From a checkpoint of a small transformer trained on Wikipedia: a variant of Adam for these matrices.
Each number is 128 + 24 x the weight over the matrix's rms, rounded and kept within 0 to 255. Layers, rows and columns count from 0.

# layer 9 MLP up, 2048x512, rms 0.0356, rows 853-879, columns 384-511
[[153 107 142 115 107 142 137 126 143 119 128 131 167 122 140 127 108 145 127 101 122 179 155 145  97 126  84 151 111 121 148 151 164 111 138 155 122  89 135 129 182 123 104 142 137  84 110 116 124 134 122 184 138 141 156 149 178 143 126 125  82 115 136 124 152 121 160 123 139 104 141 141 104 131 162 147 104  90  94 141 129 134 153 108 115 136 114 123 135 128 117 137 134 153  90 144 174  99 151 101 131 125 156 167  73 173 131 167 129 153  78 119 120 129 114 129 108 111 134 129  98 166 108 114 147 158 188 114]
 [149 115 106 119 103  92 143 101 130 120 114 146 120 162 118 128 111  60 113  53 142 116 153 138 122  64 144 156 110 143 124 138 157 119  71 190  98  91 100 124 130 115  97 111 129 167 113 150 148 141 166 102 185 110 147 129 153 156 145 132 107 122 127 148 157 113 147 133 125 130 118 114 156 181 127 107 118 123  67 166 134 160 185  80 134 106 109 104 138 166 149 147 122 130 106 151 162 125 138 130 132  98 155 137 103 143 165 138 151 147 117 148 117 125 183 124 112 109 149 100 170 129 121 136 131 151 137 147]
 [114 137 124 129  73 160 116 131 102 121 132 168 130 140 150 155 139 150 137 102 135  99 128  95 145 138 109 116 127 123 114 148 140 135 158 149 163 147  94 156 114 133 125  86 126 113 131 178  96 151 128 176  81 115 132 115 127 123 148 119 140 117  82 156 143 137 115 135 128 128 151 130 160 127 175 128  88 123 155 118  95 114 112 101 163 132 153 107 153 109 147 131 118 135 111 166 171 114 102 133 143 142 132 119 162 133 136 173 128 108 146 100 117 127 111 124 136 109 137 172 115 118 158 173 142 179 135 127]
 [119 127 110 129 138 138 171  77 120 114 103 133 138 156 142 100 120 115 128 125  95 101 175 134 130 140 140 140 104 183 134  78 119 127 162 138 143 114 136 143 127 115 126 134 131 133 114 114 120 116 142 110 182 145 117 106 131 113  98 141 140  76 146 108 144 154 185 136 144  96 132 138 119 155 196 124 124  96 139 152 126 140 157 131 123 144 140 103 132 133 124 132 103  95 156 112 106  86 119  90 130 127 123 155 131 144 138 136  94 121  76 157 129 131 131 167 100 116 127 125 148 130  70  90 136 136 154 118]
 [141 139 114  99 119 132 101 175 117 120  88 138  90 128 131 119 149 117 131  89  78 140 142 102 122 110 105  91 100 134 137 161 183 180  89 123 136 121 145 179 132 126  96  99 131 109 184 145 108 141 120  96 161 138 119 154 146 109 125 123 102 102 129  98 121 149 163 106 163 141 140 138 138 139 111 136 135  94 117 179 162  94 128 141  98 130 140  92 131 143 161 149 126 140  85 119 115 116 100 112 127 149 130 122 119 133 162 145 143 190 144 155 165 148 169 124 149 141  97 105 104 137 190 132 126 149 127  94]
 [108  95 127 161 135  87 123 129 154  89 114 100 184 123 157 138 130 131 134 138 125 188 157  96 124 149 103 100 114 143 144 142 152 103  93 118 107 127 129 180 153 116 125 103 170 153 116 122 143  89 147 157 152 141 140 138 158 120 133  84 116 162 146  89 149 131 141 124 151  95 154 103  86 132 129  83 122 171 131 148  95 142 108  98 155 115 123 156 124 133 110 133 131 119 145 139 139 140 120 128 123 140 176 119 107 152 132 129 144 136 137 110  88 143 171 116 150 159 156 150  71 173  80 133 127 148 130 100]
 [133 153 117 127 134 182 116 131 150 124  89 143 126 199 124  92 123 140 143 118 131 149 132 140 192 215 149 107  92 132 152 127  71  80 142 131  85 101 111 143 129 133 116  90 155 152 161 153 190  94 169 106 148 123 111 109 120 123 175 157 127 128 123 167 144 175 174  98 195 156 113 120 131 143 144 142 168 120 150 112 107 134 134 117 107 121 127 102 134  89 161 103 146 131 153  89 116  76 106 105 110 100 111 120 132 142 147 125 120  86 123 118 123 127 129 124 106 172 113 142 121 107 145 125 114 136 136 134]
 [135 127  77 180 152 107 150 156 126  94 124 146 131 101 123 162 162 101 110 124 142 148  88 125  93 110 176  86 129 144 140 121 114 119 164 124 124 127 126 117 145 156 145  99 121 142 126 105 109 170 117 106  97  82 165 133 130 107 117 101 115 147 109 120 123 124 114 126 141 109 143  96  97 119 112 114 121 155 145 126 128 115 140 127 103  70 148 118 162 147 137 100 110 136 145  87 115  98 151 131  83 150 130 147 115 162 152 128  96 103 123 165 113 137  62  96 152 139 131 138 142 131 117  98  95 113 127 105]
 [151 123  86 144 116 123 174 116 153  88 133 136 145  72 119 132 135 123 121 104 132 127 121 108 107 148 131 133 113  97 123  98 140 159 156 114 146 112 123 102 110 146  96 121 102 124 117 155 109 132 139  98 112 145 130 147 172 150 122 128  94  74 135 161 104 109 128 123 137  97 139  99 145  79 134 106 120 131 162 144 120 128 122 178 151 104 134  93 128 181 159  98 114  99 120 118 124 120  99 117 122 187 155 148 140 128 155 116 150  92 103 126  95 127 135 129 119 152 182 151 106 139 148 118 130  91 123 119]
 [177  92 162 127 136  97 148 114 101 131 160 111  98 151 115 101 116 122 133  81 131 161 147 129 113 109 114 182 137 131 160 106 111 133 152 121 107 142 123 107 150  91 123 148 144 108 113 160 142 145 140 131 119 171 101 146 169 128 108 164 112  73  91 103  95 128 116  78 141 151 159  89 118 112 190 143  85 107 140 124 100 136 129 125 161 136  96  93 104 121  94 151  79 149 139 143 159 122 126 125 127 134  86 152 129 158 137 157  80 111 136 126 118 154  87  86 112 170 140 148 133 162 101 137 131 101 130 117]
 [158  81 128 151 145 185 140 150 129 118 128 146 137 114 125  97 101 121 166  89 125 114 121 123 138 143 140 106 157 131 134 192 126 168 106 129 127 173 136 154 151 134 122 109 197 127 125 141  94 143 104 119  99 114 134 108 144 160 175 128 179 144 125 156  96 112 132 125 168 115 116  62  84 155 125 106 166 117 109 142 139 128 144  96 154  80  95  63 117 133 169 125 124 115 110 115 109 120 104 101 115  94 156 109 125 154 170 156 136 143 112 159 107 149 136  95 117  91 123 125 135 125 114 110 148 110 106 134]
 [163 108 178 128 180 149 145 130 110 139 133 121 143 114 162 155 131 123 149 118 133  79 112 134 110 145 124  95 140 112 162 129 138 129 154 202 146 127 103 140 119 168  79 133  93 157  93 165 137 139 121 128 138 172 117 114 166 113 114 193 121 105 131  98 118 130 132 109 103 103 161  80  76 105 159 122 110 159 159 107 121 146 114 119 111 148 101 165 133 168 110 152 150 121 132 159 152 103 111 112 125 172 154 103  88 166 107 135 103 185 139 151 122 120  82 116 144 145 112  91 157 178 127 125 112 122 148 101]
 [168 104 121 126 141 168 135 115 116 132  90 121 189 137 118 128 157 107 108 147 122 133 139 121 126 140 159 116 119 171 131 148 138 127 135 152 163 113 124 128 139 178 101 119 157 104 107 145 154 165 155  75 127 140 145 155 146 132 118 168 132  83  75 112 126 172  96 104 145 122 108 114 160 163 133 131 120  92 105 184 128 138 157 108 121 128 101 110 133 146 105 129 116 142 102 104 147 117  84 106  63 147 149 158 129 108 138 176 132 130  83 160 101 148 127 145  74 197 129 114 145 107  69 139 122 141 133 137]
 [146 111 113 129  92 142 112 140 136 114 155 122 173 129 121 186 144 130 133 137 141 109 149 120 157 143 134 126  67 137  85 137 133 137 119 116 131  75 113 155 126 116  62  94 129 145 116 102  99 180 123  97 149  98 165 133 175 107 176 145 125 144 128 192 119 144 104 116 108 139 134 106 132 144 149 133 113 115 131 120 140 178  68 131 166  88 114 140 160 155 143 173  96 127 138 119 147 135 162 108  96 175 125 154 113 170 114 158 128 147 127 160 147 132 106 110 119 125 119 167 157 145 100 126 122 131 107 159]
 [106  81 123 135 103 111 164  99 173 134 159 120 129 137 122 124 104 105 113 111 114 162 153  61 137  81 111 160 124 109 131  87 144 117 139 136 132 171 105 187 134  93 110  92 142 131  93 127  87 131 137 140 119 138 144 128 139 128 175 151 154 150 145 141 132 162 138  83 137 132  95  69 110  98 104 124  66 107 128 117 123 145 173  85 114 142  85  95 133 158 108 151 112 139 128 117 146 116 151 121 120 131 131 184 102 125 133 171 108 132 112 132 147 107 145 118 150 100  68 159 173 156 122 128 117 110 154 111]
 [123 108  59 152 149 145 102 121 116 140 141 137 116 137 156 144 154 138 131 149 159  99 127 166 135 129 143 101 125 100 176 109 102 136 103 154 134 158  93 154 123 127  57 114 112 140 156 142 122 115 109 162 148  92 162 117 126 141 169 125 117 149 122 161 143 114 119 159 123 136 134 115 129 120 143 154 125  95  92 123  85 113 146 122 113 157 129 179 115 126  93 131 120 147  86 158 191  92 144 112 118 141 110  87 116  89 150 159 121 159 127 115 136 172 117 154 138 119 106 131 113 115 152 179 116 158 127 113]
 [133 129 147 139  91 118 170 138 145 135 126  83 123 126 123 137 109 155  95 120 129 150 138 124 113 146 151 149 119 134 106 121 113  77 106 114 155 126 138 118 151 126 135 111 140 143 100 139  78 135 127 106 101  78 149 151 112 118 129 143 140 113 115 132 139 123 113  93 140  74  97 120  94 141 107 123 102 102 106 173 150 100 159 126 170  91 123 134  87 104  90 142  97 139 152 120 128 118 145  81  69 162 146 167 112 133 125 128  82 129 101 116 111 144 112 125 140 182 138 131 166 143 131 175 123 150 169 137]
 [136 135  93 109  96 118 105 146 126  97 128 165 174  91  97 115 113 124 127 132 120 155 158 164 123 152 109 116 141 122 136  96 111 155 146 105 126  75 162 118 117 174  96 144 126 131 171  83 184 102 117 111  98 101 156 127 156 148 163 150 130 127 125 152 124 117 137  96 163 144 154 144 148 130 124 137 134 111 144 132 141 142 142 136 118  93 147 111 114 170 146 126 132 138  98 144 168 118 116 140  87 137 115 132 190 163 108  82 111 107  77 150 131 102 157 150 149 143 134 142 117 122 162 109 127 130 125 148]
 [164 161 122 142 127 132 182 128 149 152 105 144 144 147 105 115 107 107 146  90 160  97 142  83 115 126 153 124 129 117 109 158  96  88 178 152 109 131 178 108 117 121 123 136 111 150 107 139 124 118 122 116 141 119  90 119 145  99 150 122 103  86 132 140 116  92  95 146 114 109 128 150 135  74 111 100 158 146 124 160 150 126 115 179 165 146 117 108 134 143 158 128 109 108 146 151  92 123 141 119 115  90 132  98 167 175 145 135 155 100 128 105  92 132 116 110 118  90 165 107 139 117 178 152  89 129 125 155]
 [132 138 107 125 163 154 137 129 117 119 134 135 142 127 171 155  79 114 178 135 100  97 151 109 144 123  87 169 135 136  83 114 133 154 132 142 131 133 116 145 106  95 129 115 102 129 129 123 146  99 131 133 137 136 160  86 122  93 154 158 127 141 178 181  99 123 156 146 151 190 121 108 133 143 165  94  64  76 124 110  85 162 134 115 122 153  95 123 165 115 158 165 135 111 135 127 140 123 132 136 153 129 124  89 137 110 113 127 116 115 159 134 127 122 112 164 115 105  56 102 138 140 101  86 148 116 197 150]
 [ 92 127 106 150 117 123 109 108 146 123 135 134  98 146 152 199 160 155 153 100 130 113 161  95 161 153 152 129 153 103 132 122 102 108 132 154 131 152 131 124 185 101  73 117 171 134 144 139 123 105 115  92 143 123 194 153 123 166 111 124 126 153  94 117 132 172 131 126 171 120 101 113 135  83 131 117  78 144 112 118  67 104 130 106 133 109 120 132 148 105 105 112 105 117 112 147  93  98  99 144 146 115 137 111 125 102 121 120 102 122 134 142 120 138 135 133 101 139 159 130 126 157 149  77 143 114 158 150]
 [121 120  91 132  93 144 149 121 143 139 134 133 105 135 103 130 131 118 148 136 147 129 115 174 139 120 121 109 119 148 147 122 112 113 151 137  78 150 133 115  93 101 106 121 140  91 142 130 143 135 119 114 165 167 113 161 147  97 133 126 128 115 119 127  83 109 114 147 113  90 180 126 145 121 183  85 125  84 149 135 137 122 170 156 130 112 139 179 130 144 132 144 110 134 122 109 154 122 141 108 137 135 145 140 155 161 119 145 144 122 126 157  97 184 113 102 128  91 110 148 117 139 147 155 148 130 159 111]
 [109 140 104 146 104 149 149 143 127 154  94 146  92 147 163 156 126  91 122 101 100 146 123 125 155 113 159 140 146 159 102 147 117 139 128 114 118 108 143 174 144 149  94 104 150 121 103 115  82 128 120  87 112 116 146 104 122 115 142  81 173 140 148 106 148 124 108  67 165 118  92 133 136 127 117 136 110 115 125 127 122 111 133 105 121  85 118 118 139 123 102 146 143 134  95 106 119 135 141 138 146 120 124  90 115 104 175 170 143 129 121 101 168 171 162 141 160 131 126 162 105 115 124 129 127 154 121 131]
 [141 141  87 124 122 180 129 146 119 153 168 134 163 121 106 140 123  81 135 105  94  95 107  90 111 129 143 143 169 129 176 165 136 124 195 149 129 126 106 127 209 121 147 112 117 117 120  96 149 124 122 132 144 131 127 115 127  69 144 123  97 132 110 117 139  99 135  88 137 145 133 104 113 124 121 166 125 137 139 125 118 180 171 107 116 118  84 111 100 136 119 124 136 102  95 143 154 114 116  78 138 115 137 131 100 118 111 125 128 103 122 149  70 143 104 129 146 128 156 118 103 159 135 138 147  94  98 124]
 [124 116 139 175  84 172 167 117 149 141 133 137 121 108 163  89 152 124 153 149 119  99  87  90 117 120 114 134 123 125  95 125  86 126 137 157  87  97 104 149 151  73 107 136 117 131  97 145 158 125 107  89 141 135  88 115 120 105 137 127 118  97 132 102 123 116 157  89 131 102 120 115 162 125 130  82 131 133 133 126 118 104 106 119 127 123 108 165 140 110 158 130  83 150 125  99  94 118 146 139 134 112 107 101 152 155 148 160 102 180 121 135 134 197  90 130 136 133 136  94 106 125 168  96 127 140 170 123]
 [115 139 129 144 121 120 121 161 137 103 102 135 139 159 117 143 106 112 186 104 129 190 122 122 122 118 121 133 140 127 146 122 152  83 143 126 128 149 151 125 136 147 146 120 102 167 140 122 125 152  98 121 128 103 126 129 187 107 138 125 130 155 186 119 149 172 162 115 120 134 132 128 150 121 120 134 141 108 131 135 116  73 145 109 154 104  90 149 112 185 130 166 131  94 123 158  98 146 117 100 100 137 152 114 144 135 148 107 121 134  73 123 166  79 145 102 160 155 141 110 105 140 169 141 123 121 143 114]
 [151 103 107 216 137 146  97 100 175 121 166 144 139 154 191 164 157 139 125  94 103 157 136 155 179 138 147 140  95 121 150  89  96 159 137 108 131  72 169 103  93 131  83 118 156 180 111 135 136 112 148 143 131  83 150 128 134 145 102 131 105  82 173 151 110 154 153 136 118  82 123 138 130 156 177 176  98 142 117 127 102 108 105 101 136 116 143 128 117  93 104 157  85 110 141 107 150 140 106 120 148 140 146  90 124 139 152 176 133 105 100  94 176 147 118 136 119 104 106  97 114 131 161 145 110 113 128 112]]
# layer 9 MLP down (transposed), 2048x512, rms 0.0379, rows 853-879, columns 384-511
[[153 117 145 152 120  86 148 122 157 155 121 134 101 116 119 100 134 132 124  95 134 107 129 138 134 132 121 116 126 120 125 149 117 142 135 115  98 121 135 116  88 121 134 169 142 121 147 139 168 100  91 106 157 118 156 106 138 112 108 152 181 142 134 125 131  71  98 114 129 124 142 156 128 138 123 149 166 156 134 113 125 111  84 150 141 147 160 137 146 106 144 136 129 134  93 149  87 132  88  89 151 147  98  71 112  78 133 105 167 133 149 113 114 156  98  98 117 151  91 142 128 129 110 100  98 122 103 163]
 [109 130 180 112  86 146 130 178 124 175 120 103 108 120 106 154 151 145 134 147 127 149  93 134 121 121 140 118 166 109 119 131 129 115 126 108 117 124 122 179 150 145 110 110 163 116 116  84 144 102 128 165 115 135 100 129 104 125 132 120 129 117 158 184 138 160 184 133 149 129 160 135 142 142  92 141 110 100  69 133 130 139 102  87 116 130 135 169 161 127 145 115 114  75 151  76 110  51 153 152 135 125 118 104 139 144 177 151 117 133 128 100 137 126 157 150 117  97  90  90 155 108 180 131  64 103 143 113]
 [105 136 131 168 165 113 125 120 131 103 124 175  92 132 140 149 142 123 187 142 123 120 161 124 170 112 100 132 130  71  74 141 147 153 132 127 113 116 153 130 143 125 137 106 165 102 122 132  88 107 125 116 118 174 148 135 103 122 118 126 105 170 157 123  82 113 145 144 154 105 140 138 114  99 147 163 118 117 145 112 101 158 129 141 136 161 127 110 131 175 108 106 116 105 153  85 108 120  89 157 148 100 168 103  77 158 110 146 126 116 143 157 140  64 111 141 116 165  98 136 160  74 116 104  97 126 134 161]
 [128 142 165 139 136 106 103  93 133 156 139 167 150 124 157 160 147 110 114  86 161 148 125 100 134 135 128 141 148 122 131 140 119  96 146 157  97 128 133 130 132  83 132 123  89 167 139 103 118 138 139 120 123 115 125 134 126 109 113 155 148 157 139 142 131 134 127 107 128 115 130 115 153 133 112 144  98 133 129 123 130 126 125 135 121 113 105 157 116  77 140  94 116 143 127 112 132 122 113 135 140  81  97 132 130 113 105 151 136  97 111  96 101 126 125 177 146 109  74 155 108 136 134 118  84 153 154 120]
 [ 64 142 138 122 118 123 166 104  95 147 108 135 146 148 119 151 156 108 112  80 158 137  91 135  80 156 113 151 135 100 104 141 112 111 111 117 117 124 106 159 160 128 132 117 109 167 106 120 160 151 142 153 101 116 125 139 135 142 147 101 111 123 157 117 126 116 154 148 120 136 118 175 114 114 129 160 118 134 136 151 128 132 121 107 100 142 132 104 132 180 113 158 102 159  84 155  96 110 149 119 135 174 129 105 159 127 139  88  88 174  98 144 142 112 134 146 135 102 157 118 123 103 109 139 155 121 122 100]
 [133 117 107 107 107 101  71 145 124 156 140 118  76 120 144 118  91 186 131 125 151 145 122 113 181 160 115 139 137 104 108 127 114 141 118 122  87 140 172 111  97 115  74 113 155 124 121 127 143 126 117 113 148 122 111 113 151 102  64 134 101 103 122 139 148 132 139 140 116 111  90 118 160 141 117 144 155 155 129 135 153 126 173 143 127 110 160 151 114 122 144 144 113 142 200  93 117 135 163 127 131 128  93 113 176 169 118 121 159 150 114  81  98 145 127 135 155 123 114 119 134 129 157 112 132 108 126 105]
 [149 112 113 124 159  96  95 130 110 133 117 139 115 114 100  73 139 160 141 159 202 138 118 119 137 154 110 146 126 167  89 116 161 105 159 112  99 135 134 120 133  88 133 114 141  90 188 106 139 166  89  86 110 110 131 111 127  99 125 123 163 130 158  82 116 157 114 135 128 132  99  97 118 152 139 156 163 148 123 125 166 167  96 187 149 153 122 153 110 128 107  87  99 119  95 124 153 109 117 126 141 105 150 116 133  93  95 106 131 122 121 125 176 179 121 147 131  81 159 130 126 130 146 107 169 130 120 158]
 [138 128 160 128 157 114 128  85 107 117  89 118 132 156 115 115  97 155 144 158 102 131 132  91 116 122  97 146  97 118 117 126 137 163 163 103 118 124 118 149 137 177  93 138 131 142 118 103 149  97 139 143 153 117  72  69 116 102 154  88  80 119 120 148 105 152 194 131 125 152 169 149  99 144 110  93 109 108 118  77 120 139  88 119  98 174 125 154 141 129  85 152 104 107  97 107 167 129 142 138 182 161 112 158 177 140 131 128 146 130  99 131 137 208 160 143 178 114 136 113 109 120 155 146 130  99 133 133]
 [119 123 166 156 108  91 155  97 129 125 117 121 125 157  75  93 118 137 128 126 157 127 140 126 164 140 169 153 115 116 104 113 163 121 159 151 120 100  93 198 137 134 121 106 126 165 132 105 158 113 140 123 126 177 135 121 112 190 114 141 152 118 121  97 138 175  88 147 152 144 124 127 147 169 161 124 132 139 152 137 153 129 110 140 113 145 118 124 109 120 131 130 161 143 149 138 129  84 100 155 153 138 118 111 130 145 103  81 110 100  67 132 122 152 152 163 106 142  48 119 124 155 109 113  95 116 106 107]
 [138 130  93 163  94 108 114  50 128 125 163 105 133 136 104 117 112 134  84 127 134 147  98 104 103  99 165 148 128 120 142 155 107 138 166 123 148 161 139 132 138 173  91 123 101 148 141 126 107 104 157 116 147 139  84 129  94 156 144 114 158 118 129 153 133  92 145 112 129 139  78 139  97 125 134 139 136 123 121 103 177 131 107  64 105 157 140 156 121 144  96 104 154 163 133 122 153  96 134 150 120 189 121 114  40 132 111 146 116  87 145 116 130 115 118 151 112 134 114 103 150 101 131 110 119 118 138 147]
 [101 151 116 118 107 133 114 167 143 133 181 129 130 113 112 117 160 161 165  93  81 120 138 142 119 122  86 119 120 136 152  99 108 163 125 142 131 151 103 163 136 129 107 126 105 146 152 113 124 118 127 111 147 145 130 171 123 103  79 158 105 109 112  82 128 105 173 168 167 135 119 118 131 127 141 150 165 113 160 140 162  94 123 125 106 122 156 121  90 132 110 128  80 108 138 138 117 134 130 166 117  97 176 121 115  88 145 127  79 136 134 130 173 121 124  89 119 159 134 144 154 138 139 172  81 167 119 125]
 [125 124 112 130  90 161 170 133  87 113 177 147 122 125 147 125 135 108 113 133  77 125 104 128 122 118 159 168 114 135 175 122 147 149 174 141 168 155 131 155 103 108 150  90 114 143  80 116 137 101  79 124 122 142 137 131 142 126 110 142 130 121 128 160 145 137 173 167 143 119 124 108 124 143 149 136 130  99  92 136 118 117  98 138 146 165 119  81 127 118 126 154 139 124 121 170 146  94 102 120  97 186 152 155 152 123 150 100 138 138 133 119 105 123  82 112 114 113 135 116 125 117 139 128 153 141 107 128]
 [133  99 161 147  99 125 131 108 142 139 106 122  85 148  85  89 107 172 132 153 171  70 152 173 111 152 113 172 138 110 128 103 112 148 159 111 176 169  99 156 114 134  92 120 111 160 113  70 140 124 142 168 112 121 159 148  89 149 118 164 177 111  58 115 136 174 130 122 148 112 117 108 144 134  98 120  85 100 115  93 137  90 105 121 150 138 144 132 140 120 162 121 128  93 147 110 149 117 106 165 118 144 128 177 140 127 102 110 101 174 192 159 158 119 149 154 166  95  94 150 183 153 123 129 140 129 158 135]
 [132 111 144 116 128  89 103 129 175 123  95 136 141 131 125 120 110 134 172 168 146 109 149 162  93 136 106 133 139  97 146 130 111 109 162 133 140 161 158 163 105 111 132 123 149 125 125 128 118 102  98 172  98 108 129 108 122 136 150 110 137 144 165 117 112  85 143 163 131 104 127 139 101 107 143 106 155 117 118 127 119 120 163 127 100 156 138 159  93 119 135 123 161 139 130 123 140  69 129 149 125 138 108 157 161 121 128 144 128 132 120 109 143 142  66 181 112 117 153 132 149 119  75  54 168 107 129 153]
 [128 123 143 155 129 103 125 127 137 133 143 139 175 144 102 138 151 111  90 135  86 118 111 185 113 138 135  94 138 104 118 116 115 135 142 119  81 160 111  98 148  96 113 111  97 165 193 124 149 134 152 130 137 143 104 150 131 128 146 104 130 130 176 154 135 140 168 109  94 130 100 159 118 128 147 140 160 111 139 151 152 120 144 136  77 129 136 103 125 126 168 132 106 123 137 118 128 156 131 135 123 146 133  87 158 117 106 153 137 106 125 110  75 125 171 129 122 183 141 141  82 136 154 115  96 146 146 157]
 [132 130 155  95  97 123 172 164 155 131 113 146 136 107 110 105 144 125 152  71  63 132 108 102 107 138 111 135 150 117 113 128 184 110 144 132 135 140 171 118 128 155 151 131 175  92 133 125 143 149 149 100 103 143 121 127 110 169 120  66 116 124  81  66  95 113 117 104 133 132 106 110 102  72 123 104 119 141 162 123 143 163 125 109 140 105 107 103 153  96 179  81 139  76 126  81  87 126  80 126 146 140 129 165 128 158  91 126  98 100 134 165 131 108 164 110 143 136 174 132 154 132 124 105 152 137 144 136]
 [133 110 115 114 125  73 150 134  99 116 132 129 154 147 122 113 134 166 130 131  80 126  99 133 137 127 131 115 137 123  79 158 173 129 132 151 135 129 134 148 109 154 152 133 117 183 116 129 116 138 131 146 133 168 109 157 120 111 156  96 139 125 118 128 125 182 191 129  93 181  80  83 132 121 121  88 109  60 117 105 127 121 124 133 165 103 165 128 144 122 100 140 160 162 137  90 140 108  95 145 129 160  99 119 159 105 133 102 124 108 121 130 109 122 113  96 143 166  98 114 154 117 142 100 138 154 105 100]
 [157 162 101 114 154 116 125 133 123 169 141 111 127  86 138 111 110  67 129 139 129 195 139 127 151 130 142  81 117 105 121 148 144 132 142 145  89 118  89 114 123 142 113 143 122 130 144 131  71 150 122 131 166 129 140 125 116 119 103 117 106 123 138 129  87  80 157  92  71 123 166 100 139  91 141 110  91 116 118 155  96  75 147 135  78 118 150  93 127 121  88 184  86 100 184 117 173 124 169 141 118 133 137 122  87 101 119 102  57 174 107 109 118 128 107 120 146 114  77 136 125  87 137 128 157 143 160 141]
 [122 144 115 120  85 149 136 129 126 115 129 131  69 159 116 122 141 134 134 113 148 119 161 198 144 113 115 135 116 141 123 129 172 143 136 128 113 187  84 144 104 120 116 137 129  95 155 116 100  97 184 151 131 142 115  69 107 127  90 101 113  86 201 130 137 134 152 134 109 136 118 104 114 125 104  90 112 118 136 117 130 114 116 104 147 144  98 151 150 119 121 118 104 133 132 147 136 140 143 120 118 131 132 139 107 115 129 111  85 179 158 163 144 133 168 138 143 112 132 136  88 171 137  66 111 138 133 163]
 [150 123 113 148 117 105 118 110 111 128 117 100 119 138 148 117 122 125 107 139 134 153 141 134 136 105 160  92 152 108 113 145  81 138 110 143 131 120  96 100  96 134 117 138 113 127 126 172 106 124 122 100 120 146 148 160  97 116 108 132 123 154 111 106 144 150 155 104 136 121 135  95 121  87 125 115  58 138 112 143  99 128 143 178 149 107 109 133 117 160 126 142 115 141 109 123 136 115 140  89 133 126 116 137 152 132 106 132 136 133 148 154 115 133 111 107 111 140 120 138 100 145 152 139  90 122 107 110]
 [115 155 111 122 176 126 116 118 129 126 105 141 110 141 131 130 166 121  91 139 121 122 106 108 137 121 103 138 118 123 132 122 154 164 116 109  78  97 173 145 103 132 137 137 130 159 146 145 146 156 165  93  91 140 134 116 116 117 160 112 125 117 148 141 116 126 105 100 114 136 129 125 204 153 130 125 109  84 149 150 130 180 162 135 149 157 140 117 155 110 144  88 114 160 143 103  95 143 160 130 148 151 142 146 104 118 190 110 155 108 165 106 146 129 120 108 124 119 121 106 113 161 117 124  99 104 107 114]
 [ 94  83 134  89  98  75 136  92 124 123  99 137 178 115 118 112 139 109 171  94  72 101 117 115 119 135 148 128 113 133 125  78 179 141 130 108 124 138  96 160  92 125 138 148 143 133 175 116 142 165 116 128 119 103 141 101 110 126 140 160 134 152 102 140 159  92 206 148 126 161 140 127 115 107 152 116 143 174 117 144 156 161 105 126  81 128 120 138 125  83 127 166 188 101 174 135 104 115 164 147 104 110  96 141 132 118 135 142 108 107  98  66 187 129 121 143 132 144 138  78 167 114 132 104  86 128 125 144]
 [ 85 146 169 143  78 137 137 143 110  78 146 112 162 157  96 133 141 129 133 143 145 126 170 159 136 140 109 107 154 124 152 108  56 124  97 126 139 127 117 121 117 157 119 150 142 188 141 138 161 165 157 136 150  87 158 116  81 137 151 138 125 147 109 124 111 118 101  77  98 118 133 128 139 100 137 130 124  61 164 116 105 113 125 152  95 137 146 117 102 129 165 119 119 126 186 140 166 135 138 169 125 102 117 151 119  92 145  92  92 118 184 163 123  98 124 121  82 109 104  75 103 128 121  97 136 119 150 141]
 [135 125 145 159 133 148 137 120 133 121 140 134 102 136  93 142 132 161 141 140 137 133 133 154 122 172 119 142  74 136 152 162 120 153 112 112 101 125  92 140 123 135 144 125 117  96 171 180 159 129 126 138 142 151 166 138 142 123  89 115 105 107 102 104  72  89 205 139 118 143 148 132 114 110 132 134 129 127  84 109 116  83 102 130  91 118 110 119 135 127 156 131 128 129 129  79 152  86 113 142 157 167 143 139 163 111 129 139 140 115 142 130 153 135 109 154  98 143 135 148 169 167 113 163 124 123 104  99]
 [140 145 134 119 130 127 160  95 136  84  87  48 156 126 127 127  92 155 109 134 201 125 129 164 148 124 119 108  99 128 138 123 164 123 127 133 172 124 167 115  97 144  84 143 144 131 154 130 115 132 142 126 111  98 175 154 154 154 141 125 140 123 115  53 143  84  61  92 121 127 107 122 132 116 194 106 161 138 150 131 168 142 132 123 137 121 122 173 152 138  91 117 154 121 108 142 123 135  90 194 111 142 147 131  71 132  99 117  83 101 162 158 173 119 168 127  88 138 157 151 154 139 156 117  96 120 113  68]
 [139 139 129 130 112 149 172 124 112 115 117 120 145  76 142 168 171 115 123 133  43 103 151 134 110 149 113 151 137 106 177 143  97  94 158 128  85 154 115 120 172 110 127 131  94 142  84 124 106 123 141 165 128 123 102 139 114 126 116 127 141 117 162 120 118 122 118 138 146 131 122 154 156 114  94 140 135 142  84 122 115 121 160 127 126 106 118 134 119 118 108 142 125  81 157 164 152 165 140 105 149 104 132  96 109 129  84 121 141 101 133 154 141 125 143 142 142 134 186 125  95 125 145 130 159 121 116  99]
 [153 162 149 127 130  99 152 136 157 161  96 114 109  93  62 123 106 111 111 149 114 140 105 119 122 158 101 122 117 106 143 151  96 104 141 117 116 148  97 160 108 113  93 127 161 110  95 144 149 127 129 114 115 128 109 148 117 157  69 133 153 128 181 119 148 141 127 141 119 104 153 151 123 140 131 159  90  99 122  88 101 139 133 151 117 139 133 113 127 130 112 148 109 112  62  62 128 115 143 127 151 136 117 108 126 153 117 135 129 114 136 150 122 131 141 123 124 107 138 148  89 163 109 157 129 106 139 157]]